Weights of a small GPT-style language model, trained from scratch on English Wikipedia.
Size: 12 layers, width 576, MLP 2304 tanh GELU, vocabulary 37492, 69.7M parameters.
Each number is 128 + 32 x the weight over the matrix's rms, rounded and kept within 0 to 255. Layers, rows and columns count from 0. Numbers have three digits each.

# layer 7 MLP up, 2304x576, rms 0.0237, rows 523-629, columns 256-319
142113143108100107118112131128115148083103142126142149092154090113178182128139199139152154112118151100117148133127197059067100123170066146156123140120106110128127121140134092119063164103100107
120124110085124173126140089218075165131074109115123124117097112151133104150129171140111133150157142135095111093154156104129139101156116184148128109137100118135146091180142136050171144169108096
134166139123116106141108135151140125151066124079197124122141112148151086120128114170138133107120099125168133128141105110175098204151125147055095106150113134137114080130101144119098112115109122
133149091112120121127124099042139113157134091092085107125046130118198141116127060139144156086153098107111094149123107145146133136127155092136157124107131144147132129124101132108135133130081097
086118101104149102133093116106108132141145105113059157134142103152154145111116097154137138121189151129089153138134119148153113126120149136128158150106161129114136092079118120080153150095160128
138129130135123148138074110122181149094144087108139115074120175138107179155069076182086102158120109129119163162181136145117156152111105176126153077102139124109135072126131128168069080167108118
161106121153121154147111140119157138134117168160210152140115156152099181137125098201096147148157155136122132078135125135128125166146154132076115143160108087100075065104152089171101058102123142
156112086077120111143116160172167075114092115106098083171137156114120151105105155136170134093147079081142152154147141138048120186128145151146206149095123122153133141091136160132116114120099163
124087068103072169113174134109138145156147115076152159154193135159081114130095134151152124092092120095134097169153150081131157120129154168157112103141194135119143106139117149096126164086125128
133135089153131147134116148128145179136151146102094109146147153107184148120123158137164146134105143085109087136161101053120165111118165073137127110105144091174086136133119158174094107130186167
135137111169111141091125155160158158108095118124155161072104130111139081127169092088136118126109155163103091122125184169129121163148146199119136161110122132142156148105137111119076127113141127
046136110181047085114041192087076119167108135110102082134107125124116140177142050118098105123113125143136073115097130177113136088100127154131127044110169063124154169109121142031126090199161143
113139114126157114086161169059120154167130105156096125058117133134153132165119106124137110115143065098112087123150210129090148122100160094078092140105123149100110129108077118122118147144179083
116113125148159116135155175112108103090125094128129145072133134120133101096099191139145108154116140107079110143136123158126075128118149151174129092111114124161091092112067111144117139125101142
153180061161070118205108085113106104063127154132067206114132146141137083108120077128118141121199107110105091137156082087214135133111085132151146151076110145139176064122107072175140158150141163
142106127146148151133142133126044172102131076122091144099075163204076198125151109150096144182158080134120045053145081116155181160115179101127087107116146107155190120145093097092123221120131060
083145120094085114024157149092117107037133134126121136106051133100135125120144123102128098133119136192076113134150142199115125165101077150132129113136129110121143145125110134097154108130135103
132171117168130122091107122125070154139097141157080156156103142138158088119071172174112113137141184132133149110134099098126161110141083131104172134125100113119155126121201115087149141127134119
116130109143100099114125178149180119133093113153087132166062113103155137132131117082175108106139118152043098117180150143091129172082141110142156113113132151119144095151179176079137096143101100
115124119114105174121079146113143114114074145104091058173199157107121139128085148050086188160143097151179111226082185115176183147129049154113122186147127116113104137102136132053120196136078097
155153067092104146130100074139150046113087085131117092184133191092120129118130118186091127108112096130097162075115101141105106136179137132182104138079106165137089080091074125120146136146161146
086101155071173095119104114158091125101109133118066112107175160159098132188106126085164246178087134110087055153165175179144147092185154158179124042074105059131155102102172172060111149083032121
087168167069123152076144151123148162114109094165136122080180089070112098153115172144143135135117106153086130110093149158096142149130097136146100118118156118150143120134139067147109122077136072
120081057182111097154111127056147119093125096174174167159090069140108167135122099167146116113160030219124083128084101122143113150121133083106148118119099076132162085146073071130163070140152173
165082041136108117105171130104087137146146077090099131143180092152156162193103113157153117046163037107096112152170132085097148139159159184180121147171185178132078075051128047078161140101054156
086160131140127149055107142175140117088150087144197136084111167172099217179131092162133090076116112137091064108155145124156118121160034122090148143090141083101109115243136101116069139073088080
112103119142111148146127128134115175062140100102096101162135118113104122145155136136138135112177138084089075134181140147148117116158149174117126110135133124129116121089114132164113147160150161
118104131116117163121143194143122194149070137136133104137143119145133063100072113079122098082213138134075128173171183139135164131094118186133187123073137110092140110158118132142096086109119111
153192126129136105071055169152088135106132111142161133108159166113144081108100138148140189123167155134154135131119106128113120136108092118079121134126103133145154091139141102103095129143062088
082114133120108163061156140182096157072143067164114146150161112101109116155147155221114183139099124105124105148086176075132103100147083154120165135122176157178154116114114115129096162125105112
091114108123105122124164122046092156129102139112105101131094132138190126121035150116092125066110082090076200086130090136069171157147172137132117122156123158166087167100146104084185100112090155
167119083132091133150116166144097068096139082142118135156117110067141167102163118112201110171135201170064147073154144124134107148176174172131091138147161160145097134126123099076149122089134131
099141130071095151123102145149107121098073105104129094160153125142133144128076149150112187115160176111138105097114083086110153158101145123154114156077141139177157136138091132118088121139126123
103070110096169116101183149180164125124098079109084153146137163122111129129050131117169069169081154156122169107080176166167108210114130146144126130088140151123178143084123054097094122134121099
180111122133086123095078130151098117133084070126148127111090185122141164111133160113108161142157100129155115138171147120122131117087057153115140104161163064143146122112150168121100170110147113
126119077136108128129124119145145123173162132152109069193114107136124138179137109121110102151116117076183128092165152101092060138127143165138113083049106113142108085099143136146145110136106129
149143183143137164114081099085162180112100163138117062213062090112138128207153121105116136118138146100106105147143135119144099103135113105138135078151142172166115114077179071116122130074120127
124145116114090218114110080101107150088137110101180137125146137121135121105119116148124132151084116084105122131121162137122194173133079147083139123114106102133136131157124076157080074150147147
091130120116104065149170098101093113116111137110137153165090126104173196106108112117115137088109134130119153161143100151160123107148163081159139124122099111122136117124151159108130142135028113
137186099072109218132059174148065114136116146107178045053154114181150108146148131147124163062062058129136080179171191129159096124134099093155227083148132106122149105143082184166089075159064095
121109065099143068111118139148110135085091091086087097101155217114163146129122161125144105114070110172101109098119104139135145161120059136082180129082124059143094114096114114145106127080185079
155123120123096117141105126075091154096082154068092142157081198181100147117140142124111112140163184052111128114135141146069165111138066163086125092128105108165110143121082163136138157112116132
140160136111120195116161115110076112136130108158122184085167093130145139134118103142172145116160155104046096097189141103111142177128135161184164129135083131178046106140068128098134154157124096
144119083098127108121146100095150132117125128153118171075129144145073175124113178158096097138123112182155141189116152122140147137159117113168088112059107132192111093069144084116163144142176092
111137048129105153111186147103127140085101113165146202147122187147147171128077094113191077111117124142064090077193110180197174179079090161100140087092176076118125173088159100073104083146096106
135067124110163154111162135153136115089128079100077105138141109129179147117122124202146098129166168139123097152125080180133150193100113104119144120128105122138139112110164151172102102112176124
103194067135104150180078099154096165110179187123174101150183106121096149128119102089163219092131117094175109125146180110134139127146089108104135130149045086111140131135133195113146184147148033
128146119123081162157094098136134134103071153123144141136122107143167128132082112098146125140209146128114143195104133159094088138112103071189138118155120095157103091189154104091117158065096088
163149126182119139108142153198181108158103076179122076124137107118100139161144135120158139119084098064124120080193150099124077175135169139097163125151129108118148129119032109081134174129133126
164143048113157199067090190097162170067142140148114086091031134106127171118076096136085112073147092083141103171100176060144141159154185210161162154145112140115111123097081147125143138121160149
140132140114134142103119129133154105110140088096149074114099083155160190159089087164126157139105119149136135164161143107132083162158069123085103124068181156127158081086126147155153135095073088
140139129164132119100173122102089160149123109122097114126076112080114077112110129138160117106123117113122127087112110111132128140143116156141094134140111100151124129149202146121111139135100164
140113125153130116115131135108142166103149150104126100155136138131095087119118114153132103106146107141083117185145122106110138130137153114117116149144106124056140121074151122151102115157110162
079124124085132102143083109090125166156139171166181081182044139151200095125121129115098160145121110101132152169112128125113140170112108122166171068075133125095154149057157112162086151077096142
179063131101121178161068133121146147115152082149212112105187212156216170184145141111169157176080115126126137157120186135182120166138113139209146122100118152089094096142123123127142068102108136
148185168154125101143117123107154106135127019144156126106076081178159102139111151189147105139101119094068160119133126151103111054157102112128176077152148096141123129087132161156125082136087095
165064121131106114135139140130150146119103096085134085093124126119146140170106169097158089097202127136101107133201081099155235111092097122124221125106118105113147126092112164121111176118088106
066177085100123174087109127139141181145099143130125104072109104148165094128175080075115148146133173173134160159163112097120104136115126128109181095104061113166092121088106194144124168135089136
135141161166159151145163124089124179107115133062131131049061116118208123132126144097134116079181143168071144082150087123159126130139149163117155140062158106177134142138127075156149164166211075
111107124071093126158115101134171127124162136136133092224162100107117130105090112100188109146072100121160129104130165167099137123110115115166143108121162111135178069150110160090132125078112081
130117105090098111154070127169148180088122081088137126113114113149119201187147172145198189127111107116058055131177163058116124187179171160068064120113124130149138102061129138154088131061165133
179155123173156183130099158109119170132110169111095051088122064118096125096124100079104178153161136142105075147167151066137143082131134113127163119117116108084154163048150145125111154163092150
120078105104116121146144158108104151149118034105108100092132086143115102137165133136150148150103107132092093137121185086112107138171147116113091137134132113068150119094092131164160131149165111
133162043107120186093111119143120096132115083126107119152154093094091171141109126103084079174120116106132165146121161099136104123133136075125150104090172108158098165187118142079152168088144099
139098145131091128107054096094077180110177190128116138178129189160189110161147147093201121146178125161115123104168114117120194136142087111107214120018149096090145147090128095123152135120130092
120154121131131100131105109113090076129131146174143103195115160156149088206140165123165151153123113142095064128124074101084123135159102156163140112130146135133129103176141086138122163145150161
134171098143127186106134125088101204135164104117114136097146098120156088115124129172108175095145108055131133129134092137169124100141092123100203118122115097092180133117147152131104141104153134
107171049118146158073105106093193120094092129137164090113077161071125133148144083155115104074099121125160192187161160165106141052138147115155142075132124120116169105149125079084128140140084187
140166117124107169067127117142134090161097115123129134111163148133147178215164113125176122085146155198167128181106111102138158152173091099198162125108110125151084166098173145142137144133074130
152119145116134120093094142143125097029152148141000168185113117158154149116144141119100157160203139082154125151122158106108085143100115140088121127117172125130148129076083139145119142114113164
122165095140124163157100116156150102114104173100156140132118099132141094111094110122120171125111155134109156131137144099091100157152180164134115118164185128121141109140111134137151092106125118
085149132182139106154103125125122193117120116142127141191130122114097140158134083141111095115170104167120113126108118139171094219104118076091140094142139143071108170120120130107092173118088122
082120107145137123143108117125118122141118077142135107143075137140134113108114149074168164124217108129130129117079057140106096155118113175084196133096136154146166144105098092090116152095129054
109162118119142133055229105137136111177107050099077139086125173163144124148056226162126110127043118136157121107151130105112127152178159113134117148083136130097141143115106176082146193134168098
186159145139033147090124140129118102112089079109074170054153084090163168163152113130155131164170159138134085126127100143152102088127109108136134129103155122134112172080105150104091186155119118
140124143160097165066126112150144185082120121085146160133141145144170153150135062160087108144144136085100110199137122118150174083120111151166131152152119141103144082173105151037135111139146102
095100095090056141158096136116139154118048096152070124155098141142121152109077134104166117153139116125147106092173148118125103196115111080194142089102165085125191146110098175134156137123120183
161131064164127105106162112183062139143118115186127113160147081151107098132125136082102121083132127088084106146154171111068113125140135156106171136149089082113068173136107152101104135193092162
154052121101112124114103060090141096072151103171098095182173129163162072121121144169173125120108125107172109162140120077149161125133072087105133150062100137124198150125169117133128147120089142
090146162159103153112160089123144157070149139127147123177066097201187172092115155158120138079084111163139113164160144130135101170144132157165100104129119130148131158091103135098151087186139131
109136120186105129164148195133138208121098112110149159088107113172111167179094121201129094087141158170128139172113119076141141163126076045220103109129133165183070137132153106065138139057091137
142125092137108166141129121133177125146134153148136103077143137073127119136144103107150176112150048064146115179167109103090142118092152109101121150102119107105087079090085128107099112121142109
157204174172064136169065109118070131096111131106131162152080099118132129102094071135151117160114120120086172159065073065121109123162163120149118133181124118126102110115116120098142095081135121
124109145155130092145109128167101138097162079186134126192090107165114117151141135156220151098092104115145193113213124134157112162102117132092159089128104093057111091150118128129148135138135094
136143076132133114088140177123154161156158068106154147153125152161097124194155182132114150169159073139125089136157149078091084191244098187134173188153173172183142115115095138133133072125132175
146119125123100152129024152114167169179081078110098041108055126097145182152049174112106138121080154064121148145175156146138119091175120181167127138091136124144099085118146115093138157118108148
103163126137142087134119170125097137055144153142130161110125159129123128081147186139119134185121136152064166094151150102092106118119131154099146151167075154121094124085149118133161088139120131
138078111081116077180093173095096125111108090133124112192119143111128112121026127124163131156154197136093115130138142131117188157095079061129195139091174079125071155089058173116182159149078148
148152091136119059122136113179108069168092095115167057147123166149156189113108110083203174075149130090117188158144193105169148133177113089101123137132165145141069130146159148128144042157117090
121146115166103137114127095140134094115122157170106119090103155141137112129116128152119109084125107125095103166152141145132127152113135096121121136146126102081148167112131102126142130147114143
109109087123077138084090136093074148118140149100117126121152105102092137107158079174157151117118143102147085163163146116091152124164069140135177112122098122184122076115060072162128098119138159
172104095087114127111159120138174117151151075163074131122125194138141177162121137127172164083107067116121147098110139199095133143096090113103208180173146130132118117106140097123108130154158169
168100149161071163130126095174101150098106141149155137122150122128092112153109151130091132082107175114126158151173107086132148131096062109135135095161112101084111133144131118089143147062167103
130124118100124154130148103013137164147150094210136034131151160165163075143091090174108103064173134114129146157126177147138159148129174120113165068088150094100131127092103147095142101046160098
158113122137135150119121134151102158082113087097120119099087158115086130141145097141110160095150174142141135170188135118163180117110103094128166125131127098105148121111138116104097165113178154
147135147150114123047142110149135117128109134141142123125131101115158116132101150146125112114104154135139128121119173121123106169131112126137179128127135155129124131146100136100124107114157144
085142116081163127189137067046124112192089107135137136146107076167118103152079153157175198041146119127170114133139135139084114121175182121101168104121134157147159100147100053103113080144061165
129135119165112146100112145125074143125146113140172111101085173117147110144156115133133160148085113153094123158154128144126193137115106141100128123142099088103117126118093123142111156130164149
157118095124092147145140138142185145146184093099111146152163180117108094158083129126137179136122083117108178216130141136045172115142173148138132151143138121108133100109069112130117149089088185
148121136147126127108118149132128121127146127174131140141091141125141118107099158164121138113090104132128120134178088132130090120131225093134175137134099128112137131115116115120137146126064176
102153139134074090164142110107133174096137092162106119136169123155189115130119145145153153140136178091141124102190127122114090168129157132096126103133105140127110129110051083093106079155126173
125131074154088115090115151110149116138128123109084125150088188127131140121097090186125185130136150146134065123134097125104122131110176086100144128132110135092146144139116124140105110162138148
096093129099182103098102075175131136144107119132138123228146114161139111104097160159157122166139096132167136092115145094139117157193098177129151085159187118139113128152109121108107150086071071
115104143129119152116154130071082209117077139216152130189111129133084103152011117112135155127193189105137118179172175083151153152231143103180120124170185156168059176092144064133156091096121169
140128120142100088104111146123116143128140074118155118109118084139122181125173126149140174153102082132150022118131168129114153089119067180023153141124123121125138092128100143135107107101113069
117120100087106125146093104153160115137148135089146179120180172065150211130168123146117132160109110104101158085109164101151157166130087100155153146073107126126145122106137110122107190170150153
138150073130113169133113123181113135100137115171172153072186150125120093180147135111101104091161082106119132128135180121160166178166093107110130095124129156142113166108108150074116183125175117
# layer 7 MLP down (transposed), 2304x576, rms 0.0228, rows 523-629, columns 256-319
128131160148095138165199121137138153109108106125107185118119188117070104086179093137087106148113120158127101087091138175127151124156181146122147098118132065115162134156110110142146090123153154
152167117152140101145145139126121127174142122119077155109128121076115126152157127109146059113171149092142142085159087129124124111134186138140127077116122129175136140157100083125124068126049135
157090118113127102138123123109093146164108148087158120109146090111101117131102187144122152192119151127099144164066110052139089109142138117149142153121116111126105135156114156097104159097129138
121117139157088148126127081174170135125165184147119121142093165160120143132162091109153137152166089161161128167153141147083121100109073125123189091140154146077130151150117099142157027117103172
122136121085129153123165145086201085136082175125181170157052176149110125146149126154193116119051116180130114104163123125108157153112109112152139113120141099107169113145099096140097145158076139
164159090158194137165179087157121160167202162092168110153132181171095129096118124094195188140096108183094086083156076125124110180154164154121091049123100108129148097115109155145175143113134101
127164134131093113129154122130088147109097125177120061101136054109118113105123130068138149110105136075127158171157137116078115098154084176098152173116158178180137106107110117088141177068146072
132163116182097094118111100166045099072168203118149138106094090183114125096106085069102143168111161158140122072149071097192169195175126066059146100167130084098129045125111136145091162125117109
138161144135185105164143053094119131131133162160134133155062089163192094151097097130126159142144111110202114072126117175153101206157147127100134083165134103112146142096080058092119112135189177
091123206119144086117091141138137127121109084126149108134151149119108130128139148067114149078148184136129146120103110135121172083136064125119128054131085189149101119128143114115096136142104116
146161153126141110165115103097143142188088156105080100120100103133148114171094172166137098148179137050142142123164069088148139126085092130154147104120163103164075091139120113139176098133121139
156134067054166132170162181127140098132143114121107163200136131133122107138126154122129150135074140123130155105164150084102194182056109155084108139192079118135198165156132118120083128145172146
096099154086151125155134118115112156160127159133133118138099172160120122155111134139176073121177117104075127140153133127087119137099134104096134101119150122097104148119185122203119076123083111
101118115111113084213127088148114107165139136130123137109126144106100069106152118114125169123120102123147160169143089073136078123141154116145154186152168134160119150129151156111116146102144082
133105189118086086116173146079161137131136159109164129173129115095156117096152154129137103141088235152147143147089157110121149147082128144173138122098151112147097130133109122173105123072099157
204116122098154096122202094133145145077078234111140097135051120056144074132191143085125134134087125093125121102158141129091052067063105048117161034151138107130128145147123049150137098163074097
062154136118091128157093145120169151120163141148127124115142113146135116136144110123125116086131169120101150070106129145132144095143101130112137106157155064137122161131144112091141059103092162
067118159079109113130115087142174104104108186144079108163130159102087048112146172140100190115110130093177086097149157114159136160084129135188129092097102098133189139104047145160140099077158088
093176105120143120143096137126144091096124156157166108075124137153103135139127138136100135150083107120140149167145116141135112113154112120147092129076123136148129115151131104137119142077166047
131129120093111123147112137129124128133132125136127114154121147091171114096107108110153132111143132098122112125138133148137134130092128146100126255112134173122145137103120112123109187129154122
102173162119144165121164106099133148150144188127130108104158079119076113082147125067118151122136113158139127114208050198131124128067134070106159110119096158069139198143116135205118135081128076
093161198112125127153108141070144156122083154095119130125105169104130131059133126153151131177133115167110151109102175135166120126142136097080156167125116143113113070117119096154134152201118096
129124158076173114139142150096161189165170227170102112127116154053068099142081107152106115153113192100123135128109205067121079113122151146162080094050122090121140170166105119096106159126099146
110226195070097193133141087172150155112131140143119183071144116131164095102150207068088074138086161114153126111171137142117169085136174197163185179101153145113119149053200131130101121112127096
087082147105095170178087099134109133130061123164097255049163059109133101103166166163172160123142035090107054175151130144147211081145146125146096066245127143102086064117120119079196147134069152
136122124130172096156076130127102124147162115152084187129069174141137139131175164146159151097143088178126133069132099149168150155145138063087105096132124118181145107044157118112121164091146178
098147147097059155167095123105108133145098122123152161077121136107167136133162105116152105101117120127176147172106093126092133134139137145153099086115097119138117098177132075084141116131083087
114111089153140148212079090098116096110109134141119137143122138113160179126074124162138127116133146126123132120090109090128120145128139160119118134169140133091122151104169113146143117109186078
192135135180130125110093118077167143131116145138109168134140125134123190154124117132115172144143096157111135129111139102108156095153083139128114131122087117133107128104138135113174163160157161
116144101136152089148112097101116157199141150137147121132104144116144146122162110039170143105125122121110122111176121146143140095102072133157149173134102132109156213177087107078088111141076055
116095112099132140118094122155163109132194207155086106082166104135080094147171108050068187130160097116091055102144163171120154142117127063145146160130124145100109143142162168154096107107119159
073151105152133121103150072079156156165136146138161146160128118183140147127122143130082163102180063090177094180075122135145121151147109121158151112125142114113072118130100178120140108105044075
096110129175150103168151091067104146115138180137151165090111163164077166105144112096127068150134106137141120154129165203162122132081155080086132140121075132069089141153141142184174106131133132
145188129201152099058170116149133106090160108082138134138076146076102087125164129124152162140154093159115103097130110078114145091123061093126144142190100179080124075088155107133126158142081154
121117117123123115069158117120166158133110143116102108144164123094155077148108160131150084178123142071132119056095142146133148122040171115098155076111083126183159144126126154105098144123102132
121166173112103129125087082150126137132126142042156163042190092161119125159140118096090167124136177171104132172167143149116155159158076090191111105174064088162101071107117094107123126108102113
149121103139109148109138169122137164183150121148135101083137115072126123093121124140162128110066146154143127137122149111142106036115056123108101114105071221120068085121089141115131094093066080
149161146133142074157110137153091126142123147115122116111130123170122121115133115101121097091117067143153123081142115132131102097121115124137101162143097144104155132103188129100138177157145144
091139127095126126130082162193142157126103164142136113137151134125113143153198128144137178134146107088119156155070156104124115101146107128104134110181108116141067139147130099160098118127186127
158142159118127103116157200062113191141144149108074142130117137102156124138139163139132152136127113116020101179127134182175010132129116126025134112139098160095160127162173133170133097115112114
128125073159148126127112163166066126076090138085121189138171128135113168108118129092108104112110123188145157100123117082118159141120121102106067154143099136126089094130130108117131146132157093
112107094078162097133156131136142160122101167141119131140134154107095110120146084085127194133125093118127073060132140120134147127177134119096122110100133200197155147087146076149159177186109098
111144117163128090159113117080112118145066115094088113132069110146138111087105095140108136149107144153158170111119123188156144186125128158104176135120050166128102116119177186114122164160120096
124116167118052106137128152185170107071089160115157105185118105138061108121041119175104104152122135185185073114075085091206049140077132127111200145176118101133113174160146119123143158162148114
104089138194156140118120174163118086112072161101070123119124255172104135107178108049176121104122135143128129123155149111163178127172166149079163133162111166129077116162100125141228120119125094
111142071115138150119132183094152169200105085116159123158124111186137163136160108152156122177141125154152136105078123093031105110095093124160173110111137099144125101087081130081123118127125147
146083126127119122089106164132114107149143107157095149101097103124142165129137129164117176137118155134137189106077119099136102119100122144144073188098089138095122135178092109119162146150123146
115150122122123039083150143185128081130104124108151145135183109152133142087158123122152130150122116122111108055162134156165129156139161159096164154150176115084090093084082202099077183205140162
126105100172146075144036148139128164133155136115087145059143132129104113195116140086159144104100105142111089101106091103220180147120082132147136124100050141064128094169160139164178089053174126
139068124064095160106071110146160192148139140091188127101148101172110148087156087093153162101133091115148135110085172084214113170058101158145196164102141134094164134129119168099122152166059101
107181153106140138140142123104115143122095094085106127079136079159067137138160104084103089162106125086139132157162123173074144115170096106115139110128159149199106100113100063173158128117084159
097143128133131110117123127157126122113108138138132144149123159134117152080106125114110170104102119137164122089156138134145135129135137109092143164131148125110164156139069135104150116138121109
162090114158105161128111131165192123129162126158146095170173108094109149134130141162102149155172146107170168129085125117138141127171135073086157098161175141099093160134135127147130100149130132
139085132197184144112145179176103133131097123086169108081099136091180063098149140172059132172111168136095138126147148135153132109117107108156105086179151161146126125118129130063131062120134122
190113082086161111137109122177111091102182150127148135169152095123099140131115106163155152104120087100066118124136103089114099176118097166150150187071122121086148144119184133137086137154135168
128119136131105138104096152114159133150118185130127055104097108085113123123084098121128167146116135141125118173123139082140132145138109148132144125142087111105162147145136167127081097153217141
107161176098121125107122086167104124132078171163189133130169175117080153104111130148156139155157136109136121150163129124175142116084113093195095172113121127153146136154099123112136118088106104
097152127099170087167164119054118048146095161159124109113090136198217164086160116207117149139161060094088181171143133132110118202118120150159104112133059156146128131123160078112111019098046126
134141153115120124153134122117188143130136148115109174132121159042126147117158125160167130100177095056084149056167163120102146110126101170161107043133066147164165077161067137131146151102111135
084139156172105102132133148109112091168117131142162111120089189158145071086178204205107088123110162167195162077079137076109127168084133118120125119140124040133132134116150167132146144107062113
128147094088181161124160153127197093168119118084170156112125120145085124092143151098125104105114110146115108163151142191177121193107150139100152134171164136128167051054180156143137167159104106
114148121141143131126145097109130103135113131126160169120147188157119116120158135136122144121141175152151157110143164163095164108086117138164163125131124117123151098147107087104105125059128101
121091140125206086071169158116107102150128152160081097127118131172157128113159168102084143128102070107086104193151109059145114126110151112129079061156177115135161133094059150130119166145139135
199135127154131135078125107219089059106098079123113087105095147142087149092146140172128100109138098142103151180176101101098081119134083138160104048122168139117151113092125152107130194094108101
117177121160075107085124140177078174169125166103105131056139128147180179120133133105123106067143072089142056153104125175157133125145107158107075115194104096116103114128121175047170166110116102
122208132176115153068177156137120148158143186110145173037160099096175135078144108081137128103113155124107106152204105127150171108113176102121089121130107165129118201122186144147182134096044085
109082120078159140140091107128098163102129062126158163141167113139167130107084133081113151185083166159128056088118134118118156133142135176124154078089141163096160113102137130121117113140114085
106137078174147095144174123141149057102112066138107111197065113162113090197079063105125106121132122170234097129102106131123134155148093147017204122110142146103185194119169149129103081170103099
126185191069203121161073120143101142108116162094149099152086088089100092107161072122094153091137099143111067086072089185078143149136140061101133151161123196040067156157198158171130139086191120
130072178111112093167121168101144114149127174146073112140196112109091073122188176098128113094187202125172140085164131143149080163102158123102123131106097115166131143199110081094145202116148084
117155134157134096110131112128138134100111133132132079116108140132175127116128115124127129135121145078122108129130100132114139110126120134116152186135138148142126146152201137120117168153154114
112149164101142160150103175107136155112182138135141135127098183119132134105125163108190132114132160113090164104104146089094118087128120136145145231104145174143119152110084144143140131113118124
124164149142152062134116101087112152141128050138123133090136123107162122129170136143090122076139176132095075142146132090175109117176156129129080092142131077107158131140144088163135095143084168
116169116139140135145127150196109124117122152108093080124179072055161070106132106112142130094118181096129100110120085050167162122149103155150117092139102098159200221173186161115105123123080179
119126171102111107103147139094100117148080182121122117059145049128108105119116149123135124079202136132134140071179141090130108110127155121102081088202142114121114128116198094080161107142055063
061105113143002134083121150147096164162191110113084126140153099137104199104123108091171107120093078146152119135159166075131178170170157216107141173093146084122166089124134119105128151154101130
112194122081128133168051061139125052121158112118078115171121147126119170102129103119106107174155132124106099183124053088027177169167160197107134139104153044168116164098122124087108093141192110
177117096075144098175125064098183141101120106101100100152123157217093082074126161107121173159123148089217165085152072097096116130166129193103146069108099146105123131179095107123122113108113168
094131094152095112126157133136175137064139112174139103194083165092121148136108115129142143188099117141137173142108094121099127076129143115084175127171102141153154080111094150139158115134161170
138113106114111123093066117148096155110119104126160173041112141067159135156126137149172117085146166154133146126144117126123143080191138122088173114192144136143136158208134153131098128148075122
089141155085102081100180139143136179089141181110145140149138098177046214122130084155105121150077147150115037152102147112179120092130060103145071153105168150139143138130103141146176078144167085
140133139154169122148173179099106150094132116107129157168127133157141099118076131140130078098127153089112113135142146111077163124106158130101087185118155146124150138132106170135118100118075138
143102125124084139094160118135155103123124172137193117113211147142083112093144126110175122092157097124156100118135115151071087158147133044128100163120153124162107115123139157137156123172118114
142155185144094184132139139107117104146093147120134145117173144075127139092092140106125134186117064108110130092077112115120143117161158155126103107128147170125079155088063089108110099107086145
134155132133174120107098135153135163145214173085144096098102161158080132126115112150136111146132079192119066079116140138124109138116157089145143220117108121106160115140142107099151163143158065
115101135228165085176086089126186111100192132092094140095070126040145089164128137140142124133171131102120144118140085163207108166135084113127049120152152192118037134159144146077156089139113114
140109099114105170118115127110179154148139111145159133144123128142099120135090116167149101052146119098184112143133092172104171116136085148149141102128166097175158163163087134119105201066147061
129124163115114123126118067186112137126114152171205145140149096152113162089137128157135143130074134110173143121141067120127103190146133092132114132170131135080107130138133154145110069102096155
122153100128083117136071100088124090179123124118140151104157102104080107132134085088122176141135163085104137099078120120102177146162163080151123120070140096102079128124116108100115180125163081
123113075118128143135128132098179167122135167152123147117166149158079121124138142118115133127149149134190145134087136122107117103147171129100129069156049080088134158133119124126115124160120099
125118118114137138086144176167099150094128074163129159157107158163114070167093165119131124164069159161090155146138075139110123118138123072093158119141103113144170124097165152151143105145135098
116070097127112102115155148161137147123117107134121063173128177119085136117102234134114147073104123158180131131129138122128172155130140145158161212128123152154095122115114166075111131117160123
147143180149182154110090144123178154144134086161121137194115108140130132106144127155146016133129126133120125089123132203152116113108167142088091195099088144122138121123143126093115087159165153
123189119144084107133103154157199105138077184158117125120129122136064164101158080123151101084129167135119116062116120122151113123169133114193139122177129140064075113111063144076083200136114110
155190128160127121174121184141115136090114144124179134087144148102113118112109160112151084171118145124103175141131124098128113087138111133118154097085143133124128076155158117142120137135135165
114145153142163135143103102119153116146109123102121128190102164182131119138075138158082087151147129163158063124101100157112146147228158121110146134149154137163111158113118120154116097168127109
096123128086110085149127084154111133137107127041098161171106137205210159130093160146185146131090152176154125137148109136152191122204116158125198071084122112152169105093157121138125153119116178
126143163084140142121131143154169091095126156113081112155111101141128214146128161172047100144155158101179158129139095074104126104125107097130132143120125137118157107114115099107154139094120128
135142117145127126154208140113118115155095088125127126090095149108125104190127170060119127108088134143155146161113118154161103155088126098098175100114108107114178170122180130121118083099162116
066114109139118123145083099100181129118138120131161138130156146144154161123151113107117160146162193105140135155084116181108152131125101118132146082167073116099113161163144113145095080108097125
155119131102109188148123112114060147175106102134152120140127103166125118143167153063152105098117121150143115104149118138150131104134111138150102086148142144127134124172130127156139105101129125
076144114100146114106122164097095191091181145159139132113114148145129167135134069124130176124147110135130094132139135117122116134130130086125066166136131168106089147106180168135133147115187069
093129124154091146085143167047109106157113104122098126093178116138145058111079091154204110132143175078146063095120195129132143124124122110116106071167129183120198114157140116180190142099168113
156077142112119152124212152136119097142098149033176167142106091134127112034145181078116131160106087074164112120064127108129114137106102137097100125162041194140101128158093205133161143179115222
190150139117161098117099097115084121107106120136094111155101167156094125132125150123060154130105150086125135106124120152048086161141135107131148110112142122114175122113138128109137093103165136
183114101115129094141131139116150121078159112110136082146124144108137068153090109108114092108141153127066134196144113182115111137132206150137149089144128133117098175189175132131157077106134067
155108095117145113122120124132125144130087129144119121157112129127137105122120153134119124134099106130136139137135116124117122139113139089119125218104092165131118106129128089126144161132133124